Weights of a small transformer language model.
Architecture: LayerNorm before each block, rotary positions, biases, untied embeddings, attention and MLP in parallel.
Training: 145M tokens, 8826 steps.
Each number is 500 + 40 x the weight over the matrix's rms, rounded and kept within 0 to 999. Layers, rows and columns count from 0. Numbers have three digits each.

# layer 7 MLP up, 384x96, rms 0.152, rows 103-175, columns 0-95
521500474498495523482495490513505457485474486539545499456463510481455510519487511515455479533522422495499482458436482475516546477416516521531506470469480466534537468511413493464531506501492494548544482548539499576497503539514521476483445476516473543424471480509537518533488486498463422530
537483577575532515442525593473452470584450462498545480569482497537514480513557495489454505524503502522500468508488487563464517435465550510470422530467463533480420503488457491464500504496467437528522522487551519544557508496468538440453451520470451486439476471493523493480491566522522466510
461459535577436534472499498469455462542495557538524445512475469474559403558524465539472504477590462560532508550560480512510461421447494552556520473434509505510563501540419488541468508586556470471496544446543473508478461604581572512474457561519497512409439541507500464493589485414525458556
445508500487484524519508479503519514508445532514472476483550472472486526558519498501501429541451524497508512514487500495490458485509482479534500459492489499480498518446545477472507537558508497483531484493513450483493447462459575494494512501506563505505475483412461500461467456518525474507
510499582523533445548514496487526491525484485549504448461508500493499554513501522491459556521503529490530484496487483432499552496526538478531486495526487480557504515561501526474504475565492475461543462484525537471483494491470502471477475550546484538497487476483459530519467485439520471519
485491496485505493440522499501525444493470613434499427495508476532488499514466492527476511549384459463496513512540488530545501490447460625522512492444583457432575505538460555565493519520535473457481489443471451526533465517537530503476478587543467578461505532485523531408496469473513495526
498472439488497443496528521482520471495414551587506451406486477443513533534489513492538473417531487531469559450527529505456544411504496450538493546559462527482504507515471518529488498468618553503545463542501569474455513575562580451516470532522515520421499515466464487500552512423559485504
548489551510439547479509536513408470567475556443486472573568418518392459496495523463468474466535503462455548595589560508464456495425477567515462467538547496447593497476451545616523473573602504482518466502518483458464512516514474527466504491532517563480467529492540531443527483461487405510
510491566523542444463499562414477452626548495483538473527509486482462425495431426550517555525513482565409519482510511546518553463420506576474461455431478482453501508492475482500501556480533480455485501508464535588432458553498575479471503491490506553473537466506542469398507512489528507507
552427551578514533502519505520426467533500449527504483511553438447552451488465558421496469546529438488498478561527468567521497434462485510461475469464476460480513531476416467456521498556561518563437464529542557553534508548484492533490517517474541512547508434409495521404538460512498535527
540505561469517463528439541475359422540524444414504516466606429526615459499472470490473495497531453517496516562532488549491520552452491545514445424521455519459483529530428538475507514537561542502480515494548484460570531553514497595493484450491536511517510502496414510472498452505483497532
508475528560444589448532541448563443496448589458455446445544484544483507506543567515454499496484507504541522544531540515505507507507492605597512418427504579509475479551489509471471467463463511512586532443487456461521411476445568532469461452564511546417485445462458460406531475493498457518
543518577516431493464458467507464431595519533462474434452586525471518505582479548492433478425574443500462503510582527480520540534520491569473463542475545524531597504532514580542502476500465454485492457468448505489434427570535563489470409562490560521454392417438477520485608388504479514530
519528527441490509540445487516487500546508444525481508438508518446495514469509493459473453512467493494495498509467555534485543472545469537508485479457433522461471461502533528466516499573504460484549437525480505565502454487481566470509526511474494519539492476489546534516488537560505469499
526491578439526473448476538515471435518497511527503503423588511524510471480467524530431453468496415446438462550552523503463465557507504547492523483549529494417508508520539507560489596493494548499510443527575435542498450483495482606445485466492543506485485474442537518432501484494478575441
569362382522454470535538473523390449557491561459420526459543469486575397624418573450515468471489461525519499545525558545545584480521486508466511465481564575485522484456481576572551495580558487511534437452485428503510454516575538478466472541487532562502541464460528496421526493411571504558
527502513480498482502464473494517474540439469438526527492551511596540488488491523513538430571436421475473542547586497607513501544508530540561431487457503557480473534474387493460513517539456491536437502494516517529544454492579472532489503520541449525447473462541539510480475407521534483529
524487511513502566566502447515485518526470495500462485413441493450467429586508501445460441505538522478454486494585495518491570504484518516490507494500492481445530514578545489489475550516501529468527435498536472466527510522509450411495540479529487512474428477459494525480565468453541508527
619496471509477486542501486512533476505533497550456490576505471546486468491500549453422479516478443486502456530564532524455551505435566526474431464529439572548457491519491537465519565570493484526516523531512492489456509513583550477496406528510513578419532521489419504522471520525490452508
498482500577512538489474543485518485511542567495546485558452481512503494520485537550497510509528481491475538550489533489479479526495534492443453539511506506523467529447495476455481497484500596536538510451520510572553529507546436517492455532504501550477484498428470623489492453468459501503
480486555532440569460468511517429488505533530520471466516475472498493476530492507486500490492529523599498482569468461493466503503446515561523454487494492498493504537513493495484492467550482477523534498511529472463520452481462481487479502424484501494548506378509490525483503489470466525488
470511535511515379492495500494494457487500427501516511503539517528591507496506472505442560520504458529524499477520467482451465514451509505533526507510459458530484466494479473549540533455567530456510459511556492502536491520597505573461493505504440469473517494455478481491567452413540464569
599486587474550453500421473480435448561475542514521500482554456442455460510364560494416493532567509536479516526563564427512460434436487547480531455451509497547547501593436611529467516532499473516570501371498545531506529503519466566460488560524512540470498540464515568459536428426584511527
597523491500481433515546594439532450484476415531533482463539478513501515499495587517452516437571448509470498483555511494458567455420505493584448512553475606551528482570484576609512445520524498453550528512447457486514466621449454466468392548521503527500443454472383553488489497522545471527
458503511543470482520459534475503470551536527445497532455479449498549536560534523483501525460490444480514504518542544527470611464468424591517470536455478501441545466479494524519477534475569407546543470395486502499493493513549556483443499550575522570496500352503421490519452422494551414513
597476509453499485472492479493498480507517483496510534429518489458492498478496582465447492542541463536467583523474549422467530466479564544508451552522539489439440486516517528461501559515465466474567471492442459503560505479493575474539448526517509463434457496511551522505471498483459541505
506459497573423564472559519487411489510550547516464448516543462586520557509483462528490459487544470497480516482482543542464466520513494554542471468479470440548531480494413531500463483494523449477506509487506493476534474516473578540471428592587548569536432475492432552457491403406502504465
598496480502481533443498513502525507512435492463524511433548454474466513520485519515490470461505474525486549580520506459452550483507546512482462503427506492526500587483467499561492506552507578579494517487585475430514489515546506449517447515524460537399554431530453525508488452468503455460
515506504519527499519529500494436488517476437510497478510466490521499452479510475509444511496503483503483490503457486481469559548468483460500450463464443516521538475506420497478518501496510536521528473540491537541499517494507535530516523507499557527556500479514512498491462531546498534486
489504518483506537530503477468431510487529514532448552560465483429566497507474524438491433554447523517513528480519519462460514460502532506491504475484491505524496482458539540439546499487464464495537498485496430519453479486532484481481546543558514538487477414501494460469559524533578492511
495494534530456432451488550500490479570418589552423440469492531572522456530441516512457521480497518541432496561528469472478446540454494574505564563449540437536576512514466557539498532513508461584499456522471515532486418628565419485418459461486509525543445473513523503448547435499477487474
601521544473489485476524533432522471542561558464446387457568521539455549517520528505487468478513442455469502612545530568507583528524501515445477538495487599410545523523442525471511496450619440499492468458533527495433442551499526458433446539591472535526457441523489494532572475481540467508
514411513587431527452524545447459494459489531416502430439514495567521550592497519600526506491572484509483425568504508517420482460489444494472531466417508464563514548483460605468530538539452484515509496439469523540508471527574458511538540535532546564529410413508504535429557440522536529457
539446528495499599510509543515405492521545557489557446449506456490409483494479516524460527495540560454492504481500504521435477519496543476452399520537496510489529523493486531520544511528487487496544500525478463492471460531488447536437543495510535504494478449484489563432541544539494433539
522464473488499436438438599520494438542423475464528452472475396540598373572455482543493506435544458523462469534530584504405482532429565440494448467567483541464462547548459511459527600462486539501451525549573551539456460527604518589440484469496529568437479491536522600416535502429535526469
481422481615370457459539529456486456422522510504445437499471571508453515480498535520493495502550555551545486496475524434407462504506510474611464432472523539467510537543522469495532529504506527607576451439492486543556521572517501538467543578542512543475482393443447522473492415520535495529
511438476523464475472460532486592506552479504485604537470484430471545462517452537473525511541515496502477444535498433519546472490470541524558534472537502551551496474512520555585511528447503420484540431462480447509470501490568548554466416475539487506470539455457452567456526515530477495524
471546504574512486513521526483492449485504504536429501458485466484492488528544581508443535448572467506520475526509531449470415467476541531482499541461435538481489499518530471467515569510505503456488536503469583514478476517494522444487525446507563434413404485553513556503592493474517466545
570505499477467472515480555522482527484507554534495433457554500478463493524506498481522486484541474464544489548545502510547465505549520489516477472438444514485553485465513445472539550543462505510564520491527461490475472515468541526475503546524530480473494510503542519431531499466499439582
548539562524459512474563476537528499474499520503500439481479493512485460432510464476458471494559463532494485579548494469508535469505510481551518495474474589525506499539477513538486450510504460500471530426531473487482433559494488525476455506529545496495428462418480472535462451487475485494
497503477492464529515487537516481533487509530519472523458483523434451495441483572538506487532507520519442498531491520484449484426535498549549518485463484561464533526537454500523511462528486493499514499485531455500503401460434511519487487508598457517485427520470474497514525481513487513516
458481503515426506440471494469534471556479512512485427552527533529531523498522485559516496464490479469457526556495511510452571514471507560475399478503402564541608465560435536485486490531518455514560531526490444551467501565519576481460431517502482505534529517551478516497533539489547462510
568509462482509447512549455441486430573507589543461486492515505510510422571495511565430430536521527486443564521544509431475468457471485518583537470525444515407543544566406522493485545514549551434526457503471517542561528510566549468481454487486497539436504543482528514574538447437518514511
490480469523491449473467531455478480461532473517440488436520501476524448549528464506468482469475482452518512519481546515466575468483467503479477543444504516535507572556526478518504498480511499521503478484551438528559434508527508492466523512537481480536552459482495526534489506477524549497
516504501466518456511461496463479517493468452540477506487497503576509492558480502524485504454475471517503484506523590472504530437489569515507473512455481481478504485508481498552486486464505482546542476484509552489464505527536537497506490456495468499526443534526550551461555483520480453503
499538531546444535477501571469463494545468509548499482439540554482494495509446493495463498501493437433446465467553551536444487499516521465469528422500508449470554530527447526482541479478527494586500441468457422601482459535536433481550477534563549534447377513526560507459532475449565483437
538498486534454488537536479527519516501511459464504491512504523490521484519497556490514511574484477473444475527495533555496501463478469538540492450524510533486489472525524508480556555507552499473504473484501516501534511541513551446488528528524462516499471531457541522533464438466550505498
501403508491516484463522507499526410485502614479449430474594521507541492539451467513508419482525471470425537555578499509481569519447530570498481445457510527495538455511452507440513476511498541444554469518439428623556392525604507452504530496525563524438547504415518434490513486443493536483
518472557539436473425470480523494473475554550485525491515480454493459505488425552490505512405587518526550487572593540432492502519499522549639423493448505489486500502607453568554490548493477485497525493508469516465482425517532428485441436561552511530498473477530468548495542433385487425475
468412405542494502505500536514525457548511504427484442479411414447601513596433493482566472514527459518506480551490547527543478497487463532471440514434508517419522538459537540570539525541586505514482467503481452582536498468573488510526423544598557528521476489444467492431540454424562479546
464528523494476476429476599454460473461472502500507434514483469510473475524475474491553493415507436566530487524521510514525475451473468510534525508511459515527534498528493503588476500444585516588520515512597537521487449476495469540514532487522561505529448472490477507455532504485472467550
549426485519534511418462490499503488528489480521463403537518505515491430517469570611396491472543570447525464508588465521470475471444445495479443489403430482540554553592485514466502513578553508525578473552519453499525464587538480468526476446464463542495418536409482568506473543453507506494
493440502460563455427448556526470458526515506505551450508526513498500562502441462463453503553425504511493495527492584430484482502466483508493482510479533506544479521540553574543525536469564523474555431496465545433524503516508516525497506512500480523508453549508513557487470419448463474465
556399497499486512461505555478481496462514491495473497559483495515564476501517546469545448498467508468516530621538541470456426486484493501453510484460539571427520509501436475484535518501495512467506526469521538525517510581506445444500519550532539644500488480585491476490518435464535453519
522482470461485465484489496484511484513447485577449436493533487531478499480497551505464524485532515535470497577476497508472552475489506548536431507436441573489566507530516469498488509554494488518527510466539471506520484512465526561516425492537466583485487507452453564424513456528513580501
524543492522460497493488486493533523492474525495559466512463485527533432515524528548489506474459484505486490500534512528521531499508483508467516479525503490465471543506513484540519516472516522549487508456562496530530486528510521483482514530442513475465472470433521544465562454555564528553
525509520458480507468527451492471477451400511533492500452477477468558527516456544516527485432518462472549505474506545509489574453538520491561495501479480518476552520589437488443526456515487500546456492507521449497452460556483550503479469510506553534433515494479438499448485555501541569508
481464481462520474489484539493563456541444539514517479439524456514537480545526498481452449545524432489532490507459496459469506492511479463492461506483465532474493517564510548528530487576510485520512526520502523511437491518539547449538518545514522525432479585550508497454464560473515474521
524472530543487472522541460454432482437436476496491431491447480519514474474443475463472491471512501465546550542480488551468520502516458529477420520502451510470531494507469520544497484590472458556490574442542446517447501491477555485456482498531523498515522504501443528476465533499511473517
468419452560408493476532521460502465423431541528521493538464500526503431452450519558433465432541551516518497495528514493452450494468541542507491434450470524560499545475515547523496487543445561587533493520553437545571440449508574539454519577525520520459515520519478551391489481525518542546
507444549517531451451513458434513462520483469461509481468557459531515560502523556500492500471501481484520510525562552423543601443492478523478518482419530505505512519499453536475472514474489524551474426474535537531482470538520579503414488551449595515442536505425464570457527428403465513560
474454523520526403444491538469447482521583442404497536496514495486560551505491445491509555456477485488489525493515500459468529475457518495514525459510517505502531479425487572462515550476577478433526553488520450525597527587489505502493527492511454493476469454487489531506488497538512478473
457425509491472484480459504449474501466448462534489517475461547502589528496461488537467497455530553481458498500473490475427443489464472476549484525504478517495533514533449534449530616536505505538522478524528485467591559507538478500477520535463497489488472526526509536522501501459507468497
486473507463468480537486544475437521565462481478457474512540522533454504544510539524482469484476552480510462513561515492487472443454541514550440521481502582431541457533500517581492529565501438479514488441516479512459520518515479475456521453506508559525456480547437465502526532450577457526
508531441533456451448502549517514481481450508484534429464511444542455495502459528563495457526473478458469535500451514557557529543519538512472388442503520523566514539505493499559507477488468558578512500489513462485509431482458487487459461449534440511479474535533438574470521504507478433508
573497480481523473515436506466470489502443522505563508412470458469450451532486524504515495490515531482466530480503532543456594504489438504498483591449558508391538501568528506610499510545490451569479513489511475535513487511567476522475429581514460510432518507486492538548465474535517444499
590430485529505408492514514463446468470519474493462461548425554556497509486485511531555520502524537556470502486407491489491516546484506482510460521404518465469509560546519548508526465477490532507527442441497496543551509561498498557493573473495556518427488501424536484490527493516504532547
481498536558468484520570498473484468587428571487475481491545492550520460498485538484515451487594382553464593491486481518517486472497526493525538489521504463486540480476517507510504424521497554521535475488514442532505513520527527545518493461523458511515493453447540512458481500503490444484
472497490516541480510509529536535478569461497504523530418492363525587485521452550468544475562494479463476491467503535493475564484484503545476497521442486494536500499488460495487524528540473523548513485473575499519542505542532497547524469505509462504472420515440510516534455459468441477546
494517524495474549458482492511504437534502501460509489475543490468497540558456486530481536515509477468489550486537509456541560424470491524527495464499471480480513413496482536482525492507559527517550488522460444537529519487489448512492474510527491585489517494472563509507554480499489516535
503460528569506506470462493515550523572408516485527389429447520545454483545475548561501502489527519474418414458532480540503452518501506474466522479500482526517576555555433545539519495494531465531529446521471455534483523489516520556471439550492521485534455496410472547465528529451478528485
531513483495546501521461527476483434583473503464445491500457446488526524528498539501450521545472471409547471512483480562492488541491473478472426478537458517425495557561407528524480532525540474509514556544570454546521554546569503438449439504479453499433438530504505543495495505468497478504
548502474553475522467550552478483469584493557469493458494486515489485506552544516471543496578506493460453540498476605505448501528544542577515470480527501501489457436500516561610527476516607503499492527428441532460471489510564511464490498525538498485488285509492520531414527396484460496482
# layer 7 MLP down (transposed), 384x96, rms 0.124, rows 103-174, columns 0-95
563454450503533443470488589527432489496518503467488508516528464544513495501500506454499539459534521558526504467509491581477486523571489451516522493499529539579499517495551554523477536492445458454428490489513506483539544495540448462513480501480552437426530503485474487506534463441501486489
475463443586495450494480530528524559426543546508483521499507556473482554518422515544528538446560468496554527493501420523527542494483490538499475460446473458463539418541511460534361511496540504497550488476460489505489521486532541545499527526479457484505496491565488475494455499396516571527
475543532493445571555510465564515518540538504530496570473471508519509489512524447495438572572467478495452569528522461440415545524498484555547471486529550482492451482507555557494429536540479452513472419478543535417464375507474460517512535523548409482518469532495374457583513423495532532599
544518476460468514512543482485485426508559520494535509528478498499510479499500523511462540477460524507485514520484499488452475478502499451491501515536498527513512473511472565537559520518534519517515502497493505481489543535484430481465474458541502486480478472521490516471512484486479528469
480496496503459485423527524475464386468540497453523513521488442519494503529489515449541506497498531487509495511518520582469476500492549434493563534546509535488476489527491514538550539489491513496442521449484521491446487472534497522554525498517500479480539459522500532567512509520485514490
485532561624533511506509516521466495538375475502568464524497533491522492496455524426529413506532503517523460472435479469483484451486456469458501548601504510505461508504468551474535564511524565527499532516484519463412553499494475430523529513472467494508470504465535530559548489573453467486
494472476486495495444521525578563491549521441480440465502503445501584480496512464507497528477508474550516478501527512431524521564481517487456515561479448578556471521494489537461452526512512459490497438432441502488487472452512404543459592518489430510517531510616535514523480513502501459484
459457499580572519506468441501507536442501508451441481489478523513443525391502571512551541439538493566585519528490468488548486466485452465465451544414506526535523486519516505479495433433500531442468476521535519561436520529530504517509544440514603485471520536487506475515497495467526503477
548455446549476548519489434527524633468500535528532527530468547561490520478497598462556511568472531498546483500516493474551438504498441480482458554494522455466477489470524438539511478485496540568528529490514487445456426479459433506527441453506565583505470432477491504498409487561492515484
485529559451459536553477493443531500472507513500569482474455539457465525542479583553476570473468484554514456412457502525502455503451452574504542526529471474497458502482565591486435546504466557499554460533478492445547502441468551542525566549518470497509454500483511488466469521529401524503
471485542576508510551505512500538552534502547478531550476471488527524529558472423546514506445514454546484519487522418410454512551458622530494461491450474471497487556530469523505362457480500447470495495499445538536450448489539440515524536511483497542478547522535476525539416470464518474534
404521543517470515506492506433446575457538419544453492388596478538445460565511518505508446529495612536480441494564570526494511428530515554550553480444528449460495469630508517480529494538475455497455541488534553441516511483449584495582475469442524465537514443468520526506492589509436458489
462596436483475477483583509427368480468488477564540569588397485451490498468555660487494506478460450481567506528526504532468467520504523501441493489550424485462500613516501482485490366456532581534558517459468473506511577495484514469459551498482473506565545554518597477523498489443477519487
475497497506489486491579514454489404495499549446521504536480502528485500522494508525455499477510509484516509523500532490494470502433583488486497536453531497519517536517435479506527530481524498530510521488476511453541490484513474538457503507538499485451539498522490485511529436487514531482
460522564546479504458554578542482560472457532533457477507491476420594474484448484498429527547543446490528497532561510479523583464518462429473489438522437431448417542508488503507482510470502532529491538453524536525470511469465480462541569489469545496512503515571488498578536419511471521482
516501547547531456476471510561506530515476494523495560553536527482529477531435374592441518538451525437534509427419485527522598532472430526576437479565521450570454507525474455430459448478497556479492368474488519574462363521623453539425458517520574464505447548489468461490521549450590426554
485406502521518533518535516455509487507582506482447480519450562491538536546502460511472517472496470457483502497450500548475519495540529511471472538540455545501477551498519397551469510461570539514519515521541432474453480565514548506482474485462501478500544465474568452546373524525467543464
487474493506494536501484481501547465501547497555412505529504494511400505461451480470504445504493506504493497532523443508550459508490518470538414509509498531479491540506564440574500505476487487552500510506533463563506517510490513572496522515466537517513486489477544498507428537470430531457
557438412469512506444494504491483511493463427539514484425468501516553500515564443552534505521420509469530492473513454504543515470541514490436563507501527454506514611477551421496455460572495542475489453495443538515609519507520412534556533489540439477535479412541499471532528523525470479510
517462518491540554507552437447489583470444520499582486481510542467458498494514467491487496519484527533513515482496472541480514505531486459476494535455524515509497440587557481493492497536551478456467576492418482464461477496426460531504439503516467533551493501497507522514458512506541526517
487484517507535548509461473492516534478488570543524512529507507449456448492487530477526480483447490490496466519518535495554435498465512480466500568451525479506464457530511467427464445443466510485526535532494524516569574446503470489531510549476506464494486571482489478518507513480501521501
552588508489537531494519503529531552490519525543474501510507489497529519486554556441469533477448538486468466482518493487498516551458541507451534510510461530441447505475515453468502407489447465532541484465506537528539472496568486457576516455440540478532556525473425443466488469500487505521
548477466498543461500541479557399449541439388564559476501388534468574445557592589555522511530501457525550524489480523421457383528454568559615507490496488399547531605467561662507478629470470506544495439496490458555610540485448532482513495382449406521487437445570482444449480421466514511548
459508532588488423493609500471463497483456541648474504448492504496515512447470637419486444485491481581461438417549545543494494478485566478447482526535510476437456516415469543555479405535546610485579594411525511515529431480448480484466546554529473492550535533489425463519489507524457454512
530488460454508460523466453433482482408490505380544510502579514437434509437446558529505529491548484483491522444478430526544447546467508452456551547558542519466511569487504448497534430470462496402474536630515501499547410559518464560502473554533533508575493577476522522578569532525567551573
453583502529520541513509534517527508517516467504487428524475530505511497556477462553492537508427478438513386530512451549532505520547467502497549470520455475516543509510450465577494545504486440466476536514575481495444429522475523512443545545506482544493537445484530492453489576472550474522
537453498480462516536519569412559596512522595515606509501505569488473507554466442463532455550461444519475517468455411512494475453470429431540487507619454460484446483584503499525456467514565584510530479505462525480468505537466405533538466466498509551523500566468490533503492484531490565418
501480474547481466524506531505538573551516537581485468529445519559475492516499431530442517513461521508464474461438456586519474491454507508493516432554498453480515537557503449607469543450497540505484487488500418483550446498512453539477450473522507497534580517464527469493415494479545488486
475463537520443501485486467466491513509487490465551513476508541491510515510455513447520456491505529490521520492522524511463501478481555536528507491513535509522488449509548561526548562473501439480540535473484524479434511534475510501422508517503501516498474481477453490520519483477514477506
457472507539518439473535532487507526557432452496552485497478501542526481441531477510492477546556506523442502509504473536432478537549541533531500515454529530491524514508451486498479498504554487539429500569494444464507491499509458517537473442481501509460466566552529554485471449458498475512
502453553517504517473504475567531472444542524483460554433537438492427416408456539534532562561485453504489499472513505482508478527530600431488474539501528512428515555517505445519510504505522568545471590534507457560482526491508522432505512537558426446442513540503447566444544480483491454455
504570559518574464515519560515430442578440536447455547535540459472548542456552505480471484497463475458450502442578497483484531434494471600534505448511518454527437558480436511488430450531488499474534531480544466578441501558419505427478522511565527461460554494469463490464551564527558517454
499533438573604382540521434530517600337532572511502455475518517562434511436464498639596546499520487511521609566539456506424490471481467445402490446481495550477499497551501496412483513533521499447537546447495447500483558541496461469471493537465552497502522455486493510540525442573493450484
515552551554511474551461518526530517519485458524475516516564422495490478498592434523440500512558471434519498564541511471502549492491450494500535454479573436515440543497466525517470510544537554551505464503495473540487505486530545451524466482445522452542486468458509418431447496533486517475
470504517517552530556515497460502457519420549464514486486521521600559532477512452464476517513488430436518538556457472501549544540422575587521486565426489553433472538487524455487477439395578310494499355516487682529446521504450400471447593576484467535487414470529514559591585463523420555537
488509514507448622532466558561533534448437534484482475556411595452528461579454376440424629564480491403587432505490479548519537512535479502480546476530517578478476500604578471496424497505537465592548449480501469493494450559470491549572496460516458549456406538517467461461471477469460471522
439517525509492544487462430510488537501533508475547480379551470471591562487455570480522500467463538521511431463487589439502499450461463557524490494536513496508519494557469473523500446477503469521580543511489474557466448500524561482471504545458533504490446499492486470482543485475469552569
492487491553502513484504519444457403480505473533495502521500495464543508529564483479471535555507519544510539486528530513549412526507575449526406520455507544459496493541560434538451460504487510528502561477502500543499501500521503423519395438455485482514495510527546553530448426496562452491
550483431502474534423505453484487497474525494516472464526461491487492434559512494533508554501535501452495538521568470502493481532492537485463561508519571510494522445468524486496479531486547555475520495503508497462483576551473473515536422448527494475469541468537462540510478490530468516448
420505523472553467503485543484457565493487465498508519489488469506476483505493420539508578499541530467533504489491525537545519503509532494463491540512512450482546488512540460524394513501480515469499486524541551425501530581498485483424537551471444488544490513513591446462484521467502473513
507477551444485491471485472525581437505486498497482482501505538490499485469567454416505540551513518458493434523512524493530546521434538503448533485473506481449472493504510509488493538503499469477495484458526504562461510433553489481495582451506555451498511421565488485528558531543525529483
560406465534535449494456483453518504496499448587494510436608525455522497468498483504489471519488540571467476515458511457531586490507470558508514527463539481535491494511551460527437494480517447424507475528468568445523441482530465501527509462480541437456525479550558518500546448542512524502
513500565435502561519524488551516466479461490475511511556528436528491517459444564609534517508513513471445505451488479540474485400484422526531493558529592495469494453493505510500495563549469475447460601530453523396499449507480447484557449410462440526588546474480500565591510399642565482477
530488532467480496525510453470517483497521500461537478532441502496487528541478500476490473545494536487505496495496502501434423551544424511478520466572425536482469428539492580486475501500496447477542495514510512497429536526507514539520493449518534515488541529484558497514465479550499526505
482477493506517489472497462495523426479506481443497488507524469461501547495503461451515554513523533456494520518479520515515523551570486442497529499522508523498532422489545522515513464463493514498468535488513496538446485506542505515486479472592498490525536479507497460531508462512496504495
488480527462496510554434530526548537518487546469528460494572457511496524511462504585444553533492428434544432529516457507438543523444525422503569434566468400598445528519391504462527505520545528536476512586562521535462452556503516496440525456538509553524472500486486483540485482544428507436
491526537547521502519571485502528505553519515485522561465491520456466515475524466496537490451517514478529455444517512478509504532454467463447531551526528495444445478459519523490462510497479466574512471462514509510551544470507507492518521514454522467446485472498502470501475535542497521458
456518451477542471530522471416565565509575503537503501487465522549516500409500424539480471525522456499571517504448487559522550512522453580443457471503428509486506462444574525444500629447584519457503507456452501392442442473564461517423504564543577505472521465466510496487557507563506389595
577474531459458476473399442548493481439515530542512540457523423513468552492509509385476477520494495443533466578478519514554516498464482536481528519480551480421505507470545586509465426511471550553519498546464520552507544548502472417456501525473615511452516550487566513545452432467477578478
489548511425458547535494433538490467580524534517396504547430509510540401547556490499581579463489526474526502504526467498575574488427429523523528472509493569488537503486458484476457521549508476599462483507481455397492435451522550549499386500509540456481488467451575467485484486442532516571
559499498564476482483525426493560501497551486518533542597451530497507458522521436469478535520472477479449501449471470514492553506493538536537538496484509506520510452462516428525487557491502455498468450507516500438511522460431528430515480440497511496552510552567485502470551504514466468531
498557501448517520522459491528559677493456471507492458442523496435444543474540515491495517520532435524495508431547520494516480514506505592521538531457535466434490521479515488471355476475472502540494504511509528465514482469526525503536517504490557523450504525453450517510412519531431461528
575450466503467471506490491497460554499526546598487510538504571482484481492466438514515482487497526466496539544481509496568490454515432502461465529613480486410478535532496427520439509469460547456496486502489505471627541475463484479469497536495506446509517504517475457548531474462543561556
580504474548462483597479503529534479469497508537503471480600446509476483483465536501571564498490506451489492453513453515510490497538437463462472475559553508503479487529494456501503428477494498488530555503444476542452529528555480525506551424513503523529552472507561518519482539492446417483
525486535516536468489476582558506445494491504561513428473510456549445475548557501590422500513464438535463528495485477481442481493514413513513424474405496569456540499587571501430458449554582541545487476529630490469490452498574519487480464568483489561524385546445482537439447537551575446501
530472539522487551503526483483528501508561521507556507540513507492507523498479543454490510476486503534471490507473504520498508484526474439503530553473512508486547475466477484493511518428459495450489520511506502464502504488410451495475499471531496495496502469546439517496538520507520529494
497536519525527460484475518578520503424556470489489517465456480556468541461551491543451540560521549454521448525556474482563477487501493450503520482544436457511498549454514532516437469455489514440477513496495523486623459487478489533481548463509509518522478505540572493483499490518494465443
466509475534494547480552535458512547485501521511482502524452473490481501487511512498496510487484529489505507528498506520536546520487516530525518535536487537506504442440476487439459545477447514386502476506470479474485423497528446533464520558493504534514532525518508466504540531543499470438
469476485402506567508462501525464502547470509531442555455488546464525530459525507485520482474524495555567461451568506496462448479509539503533478507534516493528503528494472504482482484476428426519493450521484489491579555506528519485506521461488516479524518545456595452477504508466521547455
467473458445495526547562469567534554341512468489477438463476498481511447537533410489530531537526502541491476404551520477535479538492493490426484550469537551431526519565563422522487484496590427583493540567543429468511464502627581475539510499520486545463526509506528492505377395417556523486
377481583484505467463521474502499523463468492488622462471443522481497514493463514520525471504505455512501492409485471539503551485607505542469528534595408440501531510512497532500539517507449555484462469530468471539457509473519460560558525517470468536590470517544421495533512496534545470544
471552495528495522556484414539559539488441523520421504422510528487503502472477503549547428491480540503467529469492547488545491448490505515440442485511537479458455548586497472512490486478539555559540483508549477490477524497465488491523488489479543518555435532509536519459468521471475496531
477509471509514500476446478516465465572524562539487479507458516446484488547509452576487508524495457504515491464564539476453491499507465543506501459515524448573539467508587433502432516432483468460508472545443523468510515426509514519517498498486490472440547541547510529471511531450520547494
486499495496582498486507521484520499445498491492493475509503515484497495434553425468477504456494495500551564483545529548522470455560485457506517483549545558514455482490563446518541467447508489482485536527525508470465491477497576442516489524509479521483424527506500489523531518487437499543
463547447478488528590530500540532524503506428512463488522504532509510448547480523505480483500517510524491494555475503495465508440528440468478490482519476449512527457523458490452458507516523480477477542490526488521532542525481566567461425609461500553620592458478485471538483457472549467495
573491415490502517429491471554559478586554490564544460568549544467474450482494518473487505544494507513455482513503425495473458517549477482420476489523548492510492513509530463551529490500543505540491514490452494444510496546471473504544481470528526494505519513465455462510486456539452510526
424564496535506479476501481509422480502538469507495517546501580414588444524518475471504530508566517508478543458481587557486535490572490523473462516491527470505520482542501464505439495480495458517459469444465482516432474499443514539465524482485572519493517546514429518562475522488485479582
513503423541586459515466424529485509496484515454458489544492496525494513452509430565531594503429478535553465455554559482501508520588481514539519484544489510479496456504554429513500529488471432525427532502444521577511520513521508489519512420520470490419536492527500441478541506515513489503
463578486560502456514503536489533538492491448536505501476429531560533509543533493533559567522541441437507465469480437521475482471522493505447517523554466461533510557443472485458522442531541554502504481476457494471453534464512499475515516433523538435539564520539535535528524503513491454440
516507496536517487472505514507489494434502488502514503590420530545451506516523462468493454548502505534514487454468528456547503563539495513477548496534519513492464535483492465500470512479447502560486465499489515467476536530480501492522504488524499477512540476519524439501505536516465479462
484495530445481468465489495525474537426550453558548469519486477530512561482556462498490551532543465476502515535524506481488525491576445490547480565473547525508531492543528406531406524503443460544475470550532497535420466493459508473551572457447440463508484544540444512448434509525514456508
470476552448517516490537476554461572480530452498558453485532520513491471494453480452547503479505497542483516468539458469477534497500517480542520560509471502484500516563460450465481528481429462521426509491582453491493536482493527511518457552509592420524560512511505527519443486520467494461